config = dict(
    n_kv_head=4,
    head_dim=128,
    norm_place='pre',
    rope_fraction=1.0,
    init='uniform',
    lr=0.00115,
    seq_len=1024,
)
Each number is 500 + 50 x the weight over its row's rms, rounded and kept within 0 to 999. Layers, rows and columns count from 0. Numbers have three digits each. The size before them is the row's rms in percent of the matrix's.

# gate: layer 5 MLP gate, 1344x512, rms 0.0376, rows 1211-1277, columns 384-447
# up: layer 5 MLP up, 1344x512, rms 0.0352, rows 1211-1277, columns 384-447
# down: layer 5 MLP down (transposed), 1344x512, rms 0.0341, rows 1211-1276, columns 384-447
gate1211 116:478426451452497516336541526496482502595471491506518530529492589607531670528473588486518551440414447544440475370397570434418475490503509541527571566534568538484525458486550481505505513388420488
up1211 126:491503486462438521536569513548507518520505568567455487501517452490431511576471526548499597441486470556470542519518479487401506452504448540498452478462561403456489458436477484472465581525481625
down1211 103:497480488448504476491495498484519550483493480510462461452482493499503486459509550534452538491486562522466504561520450501514522500558474454442442561522528432518441489502497546564489479532495547
gate1212 105:458465473517458445500560488428518556527427532530442480459601480414456515429487503550552566568625462397559540532475470456510481507540398477573548524507475474464570363512498524508518514522506495
up1212 104:473520524493587619451505454572509430524443411500395456478540552457448515487507587622502574559422502449470537539509533643554482452501443562444521480477442512477492442522555428419580549561436535
down1212 105:494525526574564477583455437454547457538538525449466546567464445545504581464527461508549455481437492574489423420538558468483439433557578442480582540544490512590558532464523446395491482460466451
gate1213 104:443458574456480469489499518556537513483535512392472401524502447530481577529480593433570478562595526425575450489551565455560505419468561477507500493452453506515504524454509552515537610559503510
up1213 102:607463517481431598504624593565443447501455506474442604549514597560460433566501500489497542490423472544452493520480548416554458489425588477490456523556455519541640551539485532409562504495436477
down1213 106:574519528445526448428481430481533461573548494462430421577540519556562510448508487456493568484561446476514417448532514552531471406434490443507564510477533515457461532551588476489538458542465497
gate1214 096:489455508532469524454422559476454425531558537430475617480425498513422538554467473609555492490475501421461538572529597578531395420468477522528531583503458469513481437504587460552498513571463532
up1214 099:516485512403429526456420474432511530557448478444513441562558530544512369504553487489426610502483546454487482456480371448437450538549475469499450458496517545494551427589538541402537564500582350
down1214 099:481464484453425565512488443426623450467499550502496435496488676558476518518469578445421540457451487395530535498480506443511429509479583460521505583531535484506547503505462472469517505475557435
gate1215 105:516503554452555388470451590451517474474450511536548538514509425541481572491471468529577425486665374509498489491491500486485453484571518503523536578505445458513454486468503440531523483459485538
up1215 102:450539556521516466481459503436544503518550546474523432486451505519547491508506532473450509587509464483483520515522525560474513429559441467619474471486490508511422450547490551408446524504466512
down1215 106:591447484452571473480534457444503479574540684443493573473538502505553510429498531524494572531510589501535506506477474575602479477638487482538491494490519508449520514469546504518667515554542492
gate1216 102:469445567484522405424518401570537509406498532453494510653432518427496508544446625420512600528411507521544405529487579541556594462543546496528474551420505470477554491533564507584566461563365522
up1216 105:456444533510570597484534504508506528519512490502506563452452496559459518445576542509506576507591573540431554371468499532441474450473445567444472558597492465573590501595428374528471451474431549
down1216 102:536458500494518433580467481531513483521520543475544534545458606544484491543470531440430549565400523534435463516482379541487532417418586527555520452594520569425438492460594521479500501506499490
gate1217 098:449472473468515443462463531487511499587532436509462462454495580438601553624440592482488508550527453487518478434521527548419498441531480546652491491440481419519468531493486510617563540523441478
up1217 100:574540465502498503487466479478507451448475492474551508539475500541544520514485534523541518429550543517509500490467433634574514553510538541538493585434454486471495532507506519510479483475491534
down1217 099:473468487538514520408413566533506542485484501448487580442441589468453491489529506483552471575547524594491576473484504438563539403476494519518518489473499542434465465646568517529567498524586484
gate1218 099:460419502477532435514458464399582486579480557508527572537493447598584570505480460496549428461486531475575525399465450459518498455535520446544544571607489513437525496511493618564503515522579486
up1218 100:523440510539610405524530526497514426485547493392497437473528546393523536492524492451492482510603463496470525516459481464531558541490490472473567463490448467495521580488496429533491504407570449
down1218 098:409536524499443521532613519425486451452536648492526588529532313509574487447568484502460448502526442480537549568481500567549522438490529528415460548498497467512472520564576502466538462465580501
gate1219 099:510507549533503532432410542567536407487522466420453556495501549496560465501464468451521467572497486492486559438469536617403649574439499459440508507465508528471507525541501470475475603586489519
up1219 101:444552514555494482543488491453419539528425544457425515422498507603547536497545576516520650589546519474487478457460536477587520496540422512615554519580502523400582491545484429432561552515493477
down1219 099:510503502533574553450534557497496510511486562511520549411470460469437538399540546511532458529468523509503523524487471437514481406476488528499530539467481568410652530537472519513422537469448484
gate1220 111:582494572417500519540506486491472485563534478527400504524475433439506491476470426419474511585501529442427506383506457574501423437539548520544466533532571448524539489546423526521515417545568505
up1220 107:507491467487417557426586468507476565560523544518463463519491565476493555462431582473466415513517408582334512509482532437458561461432410516458437439467517436505464547561449402431495472478454483
down1220 105:528537435461552525399486462528456526534567430455513517506475470341489483472581425528599443586460501536457520599500462542561498460485527496506469573503610488489464422467483562507466461565530575
gate1221 095:481525551539399601435537450493422575468507466483461550417416493447464436546440544454479493485428557417455511429548486387465563430543445574530451448441535563634560496529418534510491428500427445
up1221 094:452461440581465485544510499462478498503468633559513529516483530497517551423413486616531488643539531502463506498496542546528527496545489501518559499507550515472467449471535481578423509476434488
down1221 091:465521513455517554545452446516489487498463418465583352547591550572519459512385393457420514447522480471483479404484506584492440507429517531491516536614463468529508443520541481571500505466422517
gate1222 100:426529611456600453442521497474515542473511494533610521542532475636486550503539501487484537545500556452539545494500475536528530536552578515561503550450484440590494506397465620491522409531560561
up1222 100:511525435516504536547508532435487582447454468395435450383529517548495420508535578451507509567400544441486448454583506541518532381454499518481449521507641527489578562521574499491402434538575487
down1222 100:520510554489522414527451498522515468547458508486486529554499462491494549494570476433502580496583543405504561478498495489568529471575380397508530476511546414523432523534508564596525511511463514
gate1223 105:390510498450471464497472500442426465498554407570499526517568561507564536473578550579507504547502576426559470569443483498466481471517507504480471409567586532456486443403497459521547399589513438
up1223 103:484554490470472401570492466467527454513421493553393503539514489429483559396550494469460602450550546510456434465483489476616496488479485477467430517519498530442448445571479503528494500473528378
down1223 100:450436487474468593461516430516491514535471542497509527528471529577465539581497565520524487459528556537390489529611501477525485516552511454539476522426434503501507471481470383470578467463434579
gate1224 110:570398508426481420435500445454539617509538550458452528576444529546544520489481501518522569509391530493604487528518544365533548453436535551480594564488546521518553478510510467387513497429484473
up1224 103:463571528519519504433522523475501521526458560518458477489592491593468387496516455547400515568570572505539482390522460451486502526544570513436456527513454531369431511492468525552592576501502415
down1224 107:494538461469419543521400527506571437468536519470480556534405492527449443521490581514521462517508427485475592487538480496446526527545479473522507430518509569462542498543448501526510497459555447
gate1225 098:427625429417537472444551494423461579479497524434507428421411447479563534505512494519455518565413513555489483503544461555534539419526528481449518544570515518511486520505479455522534526439525481
up1225 097:555515510432555506462495553548466518353526547500502480507494515508470529492469502520443463341513518507534411514599446541534481605575481536530458454453518498564490569524552513545410364484514466
down1225 101:479448527346486501530555513633525608459524550607500485457382470516496503466509470571427486442575475454571530514512631525426510429555531544489435476587459425512442433481471525559524458477461532
gate1226 100:476530444493486451441484403457500510593478479587515548408511504545445608581573519530544499590590542510494439480457441477572411427568580542440537478490514470501437415428531547480536530578501375
up1226 096:487503485469542542485458470473499426488400462492477452346484535509473381506525406500558518474494542502611524425462484541529469487556585558517491503555517506509533482400522527447573444530516566
down1226 098:597472541506529499524540545486478479509489444479483516580529380521478544528446439479494588509543455508474483504594394510567530399523480440481439516485537533471450538471475495430526538619495579
gate1227 098:512524569441479414420505516549548452506564594467511521455422528511517634465457532531574485460571430455524502497453439410547570474511567612497473576441468465446523383544507590436558560513401511
up1227 103:448492508540422478535485457575478505428489553566537486577414431551636466505505468556424480492621501438448524454481574566526328546474465512491563559484464565515426453509445555564383485423483471
down1227 101:470453462521460471585370475508443478501547606471516474518487550527445517528471555451542399528508509475496434550537496530463510556433610492471537591570518417560476533480465378492530518454509496
gate1228 099:479452493536455466523499493484554563538531443534522471491448458506440491462548553394499529486419376417477648436485458498548457509488570515490452474421475489515546519586517535363499557489399484
up1228 098:584406556495479489538483440503439497553579444468579474459544463466448490463366549427409564516543514490461505567559473440491612447525498459577494489436449504663509489485443409505475394478473488
down1228 100:555513570434459473552465575480503484463547484465554441487503405544441479473577398577416553595524475478446487498458460580484474561483419486459534559508564484511519497518555466432469527623519494
gate1229 106:607612494514493524500557500463467508596540433536475532420508500461605460568363419529476524497529445511472521457504474523510569468424476512537440514450564493509426482445553533631572568575502533
up1229 105:591505571427459563541472418514495520464512461438443469496561491458491468487468468580509524488572510390534516474511532388441415402558556462527447472466501466526466595510439424480476514548520483
down1229 105:582621532409537564478559511496454492400479576611482430418537473488517468591567430556563464545481421530492567589485471474482464491457535459517537515559478509554460404574585493576495551564576526
gate1230 098:536587495448467527504489510515480509517567520520458539506459488395552517555434587431589646501500475511525508442537456523463438537465527486423471535454621516471491508478500383383575474518492471
up1230 102:463554583433533510480500518587595441555544514438570581449499513485457483483510571486459467515470557509498528432564574465534474479452512553525528467446495525405546494538492443448516545495439473
down1230 099:501479442520484429477468527519453535505479626540491481461506326495475505498462560594513510526527566452530486478484547472517463466529440404544513471513464549472554596534549480587506436579512497
gate1231 099:494569452461399437484512491484525457487461513449414450486484493499504491510503602448569525510474480398488514439493477477495550474536523541542392529383541545506498507460508457493488470528443506
up1231 102:500499450530571485526504462569542538517496444380506442501563501456527485579484508634537489483468515579552441484490532490601509516474443469537433475501399487554468524484513450549504551519498597
down1231 103:547475486495600511558550514487529563532587545457539470451539511486472557531593448505489458478460480521582529448500485460517459543408489485437515528557426485528416509587527426452424553486539535
gate1232 102:457468419513510567462501436510531575602549488444566499446500507499604534447463546437529478485469546549515548515535632480530522453480541550481560409528577529568485600538541520483521543534472441
up1232 105:549481523677424469497555446420411466538484512447436482539567459361423499479480529463475505507509566512564501525564524571412530506543481469524457430472476530514590447494359605466488466501517564
down1232 103:552505521555574490474454529511542530499527455549473471468544496484514512539650470471503458539444511521458503611448462452556594484499581549531547473568581451518514519520454446449499515543564496
gate1233 099:505483429422523490489454527454474496536422503465500480481383555547569454483570454550430519479474471460473471455526495533555426446393546482391407556464542465415537530479462469507492513528535576
up1233 101:545552521585537505542555518539472518442451545477503493412599465421556533515487510476523562585519545598493432575539442531487553428482498516473462496486525494465530437505483552500451522470416528
down1233 101:586485507539556546591517528477492578524465456524488527461533553488479490549471483523522452461509537485488413469477480477467411534469513559538500497447501429528541530434432463550455499469545596
gate1234 094:508516562543512477524508504552457580537514462457524488502537493536494557539450519428573537494422442559491523463419459543528545382509540514582448495503531466561478487471424556459607494531496473
up1234 099:541439528593562526473472509455527504469482535439487490539506491479484503483543409520507430517577526438489575456499524504469488559524552558554506495507474411563495524537514514498550447449424519
down1234 099:488581476516568583516428532552536475542521530528504512587558557391473501494574495520538361522542451487429529499428624420445488578513487510523513462494446592593471470529571491602473492474469485
gate1235 106:461569410435533391447499440467523492478443562443545488516478528494487577438466514443559476489485538508463520499506489461484510623513514565491514527468545525615509563521606448482533477523362488
up1235 104:561481561542412540468451455527501531447488650532569492531512486487372464524522449566454444502535551498494470540490491472379552526489566462525500535522474489552539504486555517502450567510568511
down1235 103:498452536425550561557465549556484519602513464513600500573525496552418459547474494476459524538563515587400461490486407515522504478489495444540489478535468504481503506535418512511487541484639555
gate1236 103:492508405442483500529461454561468463464522474408464479524499523530540445487526508469596520520536491522492478504585511475535576484413537507445479492402560498485554531487385428467490537431504496
up1236 105:544566454454437574490507499467515457468485465515443411545447542492433440467537512531565488511390462513449494489527444468455521493444482552415586527518524521525496535472521535525605506481482421
down1236 105:515472458482410539446440473597557483536460566493512585496510467488468457448462581510411449492470535556434515483604548470617551554478460508520351570544552464461535513447490489427535510528495512
gate1237 096:572492584525564455428449432492492495600443572478505511515359525527561529459542475498534480598506521538475513446447506485456578462501516483581523555485495512572585510449554608431521514611440507
up1237 091:537477539566505454508514463591490479483490472525481484499498518471505470442528414503479535473514508506547499540490548416459476477430526571497597542626475520497471460427512619444526467539520527
down1237 094:492511448535486515550519559481458524448488491549463485523611437428472551493456465487481469477476467511521495573637539460552444526533508559442439504563468413479551504506433536493459493493471473
gate1238 101:520441541480468528536483532540461490475472475493539520477532471470453643493561431528596439577568519462442507520478469518475500467551514508547459508475541577537547464551549460486474523600524530
up1238 100:443454412387520538483444529522440437483530495541421468414553427489602441517554534579547422451366499510589561444544472497460530517476462427528468514475505466549475409478545526565518536522510447
down1238 101:539467498453537556497605391558419519457533468502479535548446508473520409506556449542543528443539550500510548481504428527510553541504413596594582483465555476420660584527530518518549530494553538
gate1239 104:522471504383383418459575451489523534527534495534530475480537503568453499442446468405497461396515449514429557487471408435461499493524474502467446510501500480537467553385458492492486516471536564
up1239 101:514418564515495451495506479582466506423548392490556425516574454473451514516487564508426517447450465352570521616495533503585590422406564517516528527572574456547442555609487497479458550585524467
down1239 102:517440426563419537410467438556491592477516526550500498523504571467501418471584464511490531456515486393506553506558506519452449494477489543503462464501531598540470591475504497434454458428581437
gate1240 093:497532564570416482531544586502481536466499551503533548486492471558575477468465464454518585502490514407521415478477535458518565449522469449474465496461590532522502524513422506543563527469499412
up1240 094:540409485573437423465569602508353509449489495421492468501520522436468486475448441629475480579505459477531443552529515517470495630501475470485507496527524457479482606614503397519439522585505417
down1240 098:618559591400418512438578479563412588427502390530556489374547389504541574546554454489573471513624492514448519584454502478517465525491537522463583473519398479483593514450467534541413475502501461
gate1241 095:458466508485452561415557494387470525595515519469444511501493511428501463472509496433556421503483480510502464396441498481478576515612591552512400564473500541524565471504472444440510565452472486
up1241 094:459484439525418452493426560450410529463490510438522463489532506604421526527522547486570616521501509458428533505522510489478413420366486488457575506528470506509516456441512568503595425598492532
down1241 098:449485485568524492510574533472543497509484529493519434518486391414559466564496463418428529530438446488530489431464452505452537473515499495486486534447495486565524509470474498490519426476486503
gate1242 097:454454541547507466494535521482545512408450498538503487380506487461509387616535429543560484526486566427499451453624467466389446471474458533477500614496528508564491486521519474512568508532493500
up1242 099:499478584518437514476503563430397464459511418521442414562490578545553420535474476479526486447565497426544491543563542500536467441385590524349468570481477444424468552577457385571466452526454434
down1242 101:430544527476431505496488470436542533461603516491494489583530437582542556596554491444481493547471550484541606482460587443572494460537508580494490437466482457519524505559506482505469431502517501
gate1243 099:420477447450519481407441482476478474445540467491461429471526435544532506506524574469562489469464462404480513494440516443505463499470476520442487520460548544566494484382624372445520540500459501
up1243 100:490445609536433531478548470483552516492537609458533483549506470516501488452546467492493490576496579557599582543538506529515578581602593403533490456571541546456527452558509488514535539486550417
down1243 096:545537463437481437490500441436485466481464573519426522462529534469529472472501535475609520516575495506511450519484629493452509574491584509490507499551485472540639478497547505500486579572471403
gate1244 096:558552519552411513492485581524529479491521524507484603455531442370487509468498512470444563490497519550570529437436580454575457506497477558520510490452553524489491448455584520465511476635420491
up1244 102:491568467454491556538560562493502510523512504382426495471394464511589528517433485501480665523444517424530505517570456527497539554556498430513493444450484508403450482474627467452504555512508570
down1244 102:507463492562531510536432519536614450533508481538564438549568421463521537457562593519478433497531490491551527534539448533442528562440490507528484470532498539442517436444462482459408544520580456
gate1245 100:499504511568518498510494498503518452496382455453486424527499529559510492531564514478556559432466473537490526454529574459441528567485478543462463557514601550451466478554479541485501511528505518
up1245 101:488489528387494471558531513436438479466541464491489523496494526461407390529515380545480550505539468511499450538538423478485501425517540520442456549536503540582466441395531473489495520553504558
down1245 099:565600444528415505421491530670425444448491521461451538517438532535477431513533467528502487499475458546480509556502493519510515533563494491479539507482514443419409456501492494518523585631489527
gate1246 098:526500589524520430441459497588583520493430517571539497567606488473537489481474463391490478517542460611452495528426487505554552471550548570512441535530587518578591539439462492456486466437496443
up1246 101:504501479564444595458501547559466516469431487514458513549436413534516487574512419547464520524567535468491450581510614539508467462495456539556473521513517427487414483495593489535408601508449439
down1246 103:493490565496409456428552462496562469440524486441491500463589456478532439508511505504488493501530539455452510559522574541543526532453547480508518462541509501495467527421510506512456546497448465
gate1247 108:479362529467448412493503478447548499540522479558494525570512521578506473478537463458473538558392559447521581421538478510464393512480529474480455610479551570567575470521580421521578462546560501
up1247 106:467483466429540532481496500534504498562418485401481513407513551485590549456448480475490452531485541520509506421434566465558379479574523461463409449447536497561484487542460487559524549494463622
down1247 105:464507544480498483502458466505602383539511475396566489526494565581516527441490419503578459523487483501577578522552490476529551525465483487499446497495474526525465520565560552559485525447476501
gate1248 103:412482466526496472501483484500555435469506553481511453553579454534613521475505499559506569509410528431464569398480479558507505486403550416473493577485627479588527507474481536531514512576457431
up1248 100:500531530583458514483465489503477508520524481575527481493457588472503553516520477523575518469507480476581447490511517497504523525424469389533504514488597469517446478511455564426467394491432448
down1248 102:519439522585477485453588485496581501529561480533492509513485452491561460524518438464432486480445576422432611549554458427501486476450475510430447527438619417491447564526379521484545468513559468
gate1249 095:506462506554560421502549528470430515581482505455538423508544481481573584428500534509570583529506398579448554465505437514502506545567462472599485579559522416533539539592434536525495429460505615
up1249 096:447368547509535597482359480441545531433464531500542510452496580460470434409470624443465526500511427496542429464515458461564484445444535475532545400451452441476563479665557487403565521456469544
down1249 089:522421524500508444610552498432575385378488515434533508498423595500516511523516456462435473527535595483587529540449376401593548504490450517449598491511509500632523485429515486556434588463443473
gate1250 105:523432567519491450511500414459327513535613414515466460543580529435498453609507508434531542548452515541443510531452466452514540423484581529538490499596627544587567455459499484436497415570483443
up1250 103:546462498415551455570529505502473481471511523469564415535577541402456502570501516511504373479443432518433488509382548448576493508509461490591470548508503521577460429437421566492481496525476463
down1250 104:592447467491457494460469562406465480531477460464488524476380443457388494483561575507515519533475571499585408547394499523502522499597467422484522544470507456505563517428461481476458505457525522
gate1251 095:472490562514499394467433564403453550441320570458522465499511495553462539490482545570507431464508454565444478530514463460502444497447465487460478462555400551442496468521553425511563520431505476
up1251 098:474441519486508565490519539494438547515500413492556433530399507434434454581557543480502518513455464459553516494456528546552494440423548538444499513481457483612518532451411550553553476466569355
down1251 098:477464483545495568521514476537497453539463473622494575502457415488495528463538504392542488506519529520395472441468482533471507517473491554456498466462426546497509492528611559491498504435499438
gate1252 092:507562570475454527470521537438514484494567480526503451441393451531471493490517451455505430465438626503415476506544523466458515488535530536477409446537483452576537578591523481529492581490456433
up1252 093:533572452491479533531468498429471406445493565508431475486397405491409531525341441553572488523552546523492528554470499541454525511479512442481528556535467410592456474593502547501416428502490633
down1252 093:493433520444575530485500600540501549467326487524498502500470537470523582499543533456537533521447446538530529456483540462537484558489424504512475585453530465426446444467492455477536506522547528
gate1253 099:437507440558560573466476493432466491467567483501568439510498454481590566504547669502521617463523457462498467515530520573551486552442498502516496529484507491461549567498461416527381480482382496
up1253 098:504559442533456577507482559501509479524485365439450524449556444525545447503418509537557535489529526569515532409537422594501549521443510449518499507426587477459539583509451532524471525465520401
down1253 097:484511491469490512565545504481497543489497548568501469592479570526488396506471451543506531476570524477502448505508455559520561448541480513517479393509576487409505493543479520538493553536517486
gate1254 102:525441376465504500508508553421439468508487524455547458527579479459592487557529455466477522458545519531551543435496522485468532532504548496689531536506598457553544536510485604527470505638543443
up1254 103:496530466508515493496493508401549417553544512541566514482429588534592405514600435507516524535453472658447593380449496466481496519449462561532538563360463485603540430436523485482544448538493559
down1254 100:480429454490547521450512521499529552398523545482482499450539511498505595458401533531418438461506545361480414532625439447514456465494421409439499506506579522535465552471479518458482527504364480
gate1255 100:475492610465497458403541418513422505515514412529496439546446616555483464521491540501478466501542587413450546440432517491524458522485538537614490510478442499518528469462532458453606546489498502
up1255 098:425559475414454600456457432533565545478507503414467481564524483513469451456590448575493507490401489513465446511562434519516512445451426587594573402562501457594561490467481519439537400490525487
down1255 100:461558467466489566479568553486572463490495471472569489463480531495566421591457483527486474430502499491498428489507564603452451547500590567486462605549434529471535484477510595472467506474544587
gate1256 094:482483537409500505456507454471516478524519552516505605456494498450509478568452541492553473531539557613481528490523460543499494440576591549523524470582410488604554485469484618429468399612437457
up1256 099:490521513502574536544473510528518422537466472554537468540407546484441440396472410479480558511490559480478589458522535541517556426481516458567516472407453468566527504569497540512493581567548583
down1256 098:518479422545530453442567540507488499421529527469456387527603524440543459525480511482428569448566490475468532522470471470478530474438498466477336475465506582544464424512507424539484451402580438
gate1257 106:408450597524494434435378501485464555521487466487434545460463458482473547514478508442450551457488501485558456571509488492488527546590445559624541518535462503430491361449495526469481562492500510
up1257 104:463521537476613558492495496509484526464531494472546510541518448480510493471607577482628533482556587458429560467488435520472476552534360487481540576487539455500554451523494444497436435501433419
down1257 100:522522450463500540539522530505574506497490454501551491602417453507500451470462501579550515506584475567446540492407521489485499523477497490543530424532439476490501506442467489591576390481407449
gate1258 101:448514521417534395484460506466387492562466515498452485476551468444608588624563536511449524599566587417515615497519511551485506475450533624526503589534514482519537571493511522534634406618486540
up1258 100:517505611592556538458455529517485526492540498358504381454490535517406503377560611536485502545488486408445494560447501501503506454499547524478568431514425452478525443506498433486425466516511574
down1258 097:533508572596522478377502438580579566432589426409521487450474488511473537467448533419483506537499472506480504417568422528499517518460502585560511532466478406510509462487510534517450541471468549
gate1259 094:553491528438549462475480459452528546509519451560596501470546495478529451415436487489477523655553459478536422535511547472515520433502506467554471470506476498558511486411515510527540554595493464
up1259 099:502445490501404599506436532492530451488551495440423563519409568520433444497552556581540507490530556505475431536616537580555512534460458491541495521538559456393445459565434571457470449522501427
down1259 098:464548519519468488598571469559496562444456527436469472507527581509455477557547515533508532488443493523447510488478561459564485432467461576528565461480470528440470562470547513568453465510457487
gate1260 102:485503538514500468447484455540567513482527561443511486569449469452505532519520510503584542543561547447435433506501616485548489464463554476545525564557514526584519415404562462606450492471527613
up1260 098:505584398470535458531535444450542518584451476532514484467471527586543522598498409500500551494482509542431471579542461425452542476509476548505529565494555542502537545503464502540396513457589499
down1260 100:500547515453544565523466510487621466482572484464495445464479510480556480492457456432485499422505519518482486421485495544484475456486384512434479481460544395436463436467434438573444518472463491
gate1261 099:414563486525489530473510511439479582522563517470520555578471475574469536456477564530497597429495479517458517490554486435538523511478512476522575481462453509469509493497500517480530506488414506
up1261 102:563523536508456396476498499520464441563518448546464586455444500494558566539439413563620527422509597489517480515505542491449488555581525549506550570461515458510423482523425512513484538409547531
down1261 099:483445484586479491448622574498433493458458426519583453501522511472464589555479456443478511448421503573477494476482499417481489480482498557509430423498482545590510474540505492578510420515483484
gate1262 102:597459501537549479469528552551475561481488576545487570516479497559484578565505543581453516485485492537394561622421462539487451546496459560549530574558498484548472470467641479526441419552440543
up1262 101:458530487485475514509512487454510544553584446494375484595561499511531502462551439449452517441417460507573506571495492476564456435517469470489591469471532509501489508516399385464476474511553441
down1262 102:449502540474362600469552483531549552456516522462477494538480510503523465461486519517499506562425462446521480469549590507609444453510451480585472624424493378551473481532445503419576464517547537
gate1263 103:590517551540486486465456571503422597536489531530550547552524448520457507563500490527522518577454486437482528517590529537476540475514471453548461458494551478516498529556528496522593559480508447
up1263 102:466530530469438469484429462494410499490532493553527472427528485557518527434541463533445443399540527530547502536450458515537469526510516417503499497586495513537416473379508553537546517479496524
down1263 100:436445483529486524472561548474578547580371426502483460440460455534485511548582526533487526523517569526518575542456502521508516563500414497483502551542524448525519498452533389476516558544620482
gate1264 093:496505475445466489450459497481487440515471555417314532549516505388454503465428484441536479593513518458463516500537529543444491437535486540571587425466546492591524539554553556536501522551537530
up1264 096:497535606438567517481508467566528491475432460525529472496424471500403508519452516565495435496594520521440496586521473576454480414537418510523487561430502528524475444541436570510480426401481539
down1264 100:563446493500447509486591481470536535557556512442571472566501506458606522540533548443378561397583523460549547491501572454565402584538492488395513544470415440571446535474519580405526528415578521
gate1265 104:452561401480513454465482474474515481634461517503446461371574491543481558484421493472536543564513497497577523369522534492490448458539479478610501604521443434484528464566412597472573545498443533
up1265 103:436535636553490539546547444491508604513532463461510475484542399527391499537490542414430522473502507454499436429459561465466422527475553477527539408490462526416509523433568457492537438481400493
down1265 102:420498492436498515472515545449477512549500496534472599466472460582407464489486587451500468554468520536618535553496514526406541503402573527497468502517491495458540423444436467505526512478497484
gate1266 098:539533461532534515415451495505579495597570511577554580523510573597456517529400481535503502483569518514527500430446467596426646509505530554583471486474475448562525530537425515576586511562461507
up1266 097:558514490481441610575442466595488491535535411522504484521442467511539500499557461502470538535489402574492577471506474449453543532496419549459521527466563526545546619582472634521444443491452559
down1266 101:423560571610527453535475515517522567529484471543520635538490580467472521539518587596480449513531532454482498567497436540452520497393627465442589472492466435559429462479517529480548451509482469
gate1267 101:389478458466527480534514497516533486565473564488446467531534438431467546469523473530566512553579511516460480512501481547479563423469458533507532469498484440465501504440536490557552451384382604
up1267 102:499493515492546527514546502537447473488565472476471496441501452513471469583529388486430493459590507442502419596520517621497475576486460485493553462510446499496483456424623549466397583478540596
down1267 100:448517456447407521484604641475486427520495528438549450488439523562473469412472570419417468461404513484485508487487429429494553511369609501476516521447471466486500449487502444502626426538454517
gate1268 104:414512509375559521466515487583519534528585476554450529533491461520541489483491452530551533494512420478430477434476519490392487462443494486476418519492510544505506476431575537522442415490576465
up1268 101:527497503466556475489550536446500484442425546483530449558512565430473494475524537419357444423508534414458537590495484567542526551442490503448483473415502498356567483620397504503550522527474493
down1268 098:509482434514474492512458493567479554508544470554484544585476403574456464502454381434558514571484500526497529390491514441499546508459438557572453458493496508553570526487563455522417527569478470
gate1269 096:476520506555491451456480534449481569460437524545418480600475502508462641617472405473535531617549520539590478513472518483516539532510545465565536568473503517418487371463599471555519478492443598
up1269 101:530491546578476532471524562466456505516465527468492555546515509512453456468400517422538593439474496578436549540502487481423524446498565536542485578420562446437506561524421524422466542518509461
down1269 100:514445531453527439450562421455476542451517488581481528524514535461504481552474541399467592531423518483513478425499528500494434514533497482507523587515500439421565503507477533452570480475405533
gate1270 102:382585479545478550421490583522488452609513493403509449375484467566458497532491496629539571471486439450522516526497567462499490510497475426468454489429467586475569438422492441456486483563483529
up1270 103:535392386509434508500445448581484602533423447493492516519535517524467531512440500521466563544567395440517600487587537472458393488473497491400443542504498464405505499422491560418534481512520510
down1270 105:407497545419505494593495461500564590570492412494477547424507428516537355451445510513531492539435500489535518525423573586530584499472612486514501528514466505429512510418504485575433553514511526
gate1271 094:581549531533534568503479606491438481484519468565638422552499574519439540489541519432534421536476445345483441508522510505496523541477504467517470488469557561476538465618554470405462397469466562
up1271 094:524451576582574453495457461497546502464499478497452546476533551371498554568516451490471514529549500541502543430530568491520511433604555547494418599458602584543521588529513497454501471641457535
down1271 095:465528449449477503632537492379474513539573484573472460515442513546607474519561573461498476466503566411583527557588549517555454519431455467428523439456499524502594450477480545550437399451496595
gate1272 099:480413532529505467463464556450506560414517581427506377427548528566440470514524533508481412487531460577412515498466500484611484482473508465406533464482503497435408479381490537515465442442451522
up1272 100:579466506477501545435475487559426476492536547471436486433460563442556414481453539540515532562442397492499562543450522521622516445502424516469450525493593527450490503470590457387495480526507472
down1272 102:520494469488488519428504494553543529540543535494531594404593669536453465487557492487437514458473537563490459513517481513530388488479538568474495467517545433426514407515423492462523504517502529
gate1273 093:453627479474481470483555483506545512563426436475489458450535581487489467523459476520508528543459411466500433412469541455497508523516581587561599496577499492525576514470480452463542469482515493
up1273 098:415468511599442588446518476460545473487493500493419564485522530543387491514479513446483432435485556535533481505542451516479415456429587497536496528518476499518541405530450474463434545468532524
down1273 096:472506463375481539487471461555464407429529512520438464454526526519459443510465485474570481464534476438490536385515470486411462505423477542547470470412479497562553528564577434493478511473519498
gate1274 095:476480388411508553454479483492526486457445448420458494500531476511473463410531551545515492530571530618588572490509525430516452635550425405360571504497449483443573460458498468511498450422474488
up1274 099:574469464550528474505511491500542411465484398522524447573385530574414393456446550590500503480471438523409614538476562587486558460515480556503399613553426605538502552497414382399413478506491579
down1274 097:480573425526492510443531404525516503491530494511449573520467478503485434459487591569475401602493507578465482463567516495572470361590477497417477581484492438492554569413492519432501459442486478
gate1275 099:458512490460545571431500427500494492496556421531498606479492498476470575527548606552468526514484556498512489524469496494442626490475476444563543415548522552514477527558490510556597471499529506
up1275 096:512549502478505538444511451583556558492535508489497507561560472421437498519536489475497547616504610509437459487439587514537518542490546458502472511442507518535538538560503478582494405511394488
down1275 098:534544502564537507555460660581494423570468488512487553453577462526567552474515497479525470441550446421509608487554384487458495480548445509628437414463584576530462418541559534558512525499551552
gate1276 103:441595421449442552440511427459502527455487526505401511439537465514509525439502501541471515431554500516457508543484519527684510570438492569432473491380571528372530517491518430483419493551422500
up1276 108:509493527451464520511540535497457586476589431565473475501518559490512497476410492487447609448599421532557479521526513509546566408502523526513465454617521484588480452502503514465465460454504473
down1276 108:394613469487501575527459551563517424509456479522549475529458533501468505455587522514598473505380565534474481460500418564537477549643531497493540438556519460562473397540489493498478488647439433
gate1277 099:518562547426499435496402551508488504574506402479508611550370506521608529499602455494521479469438567583484505511436485491549498389431509507568520569497535572542489529505445569552589399508493403
up1277 101:445454497403493489482428457474464462523479536453469459482467540493575413438457597433502553525488538567572524469462482508544540500521506509549569460459515523412554606556434429504506511398512507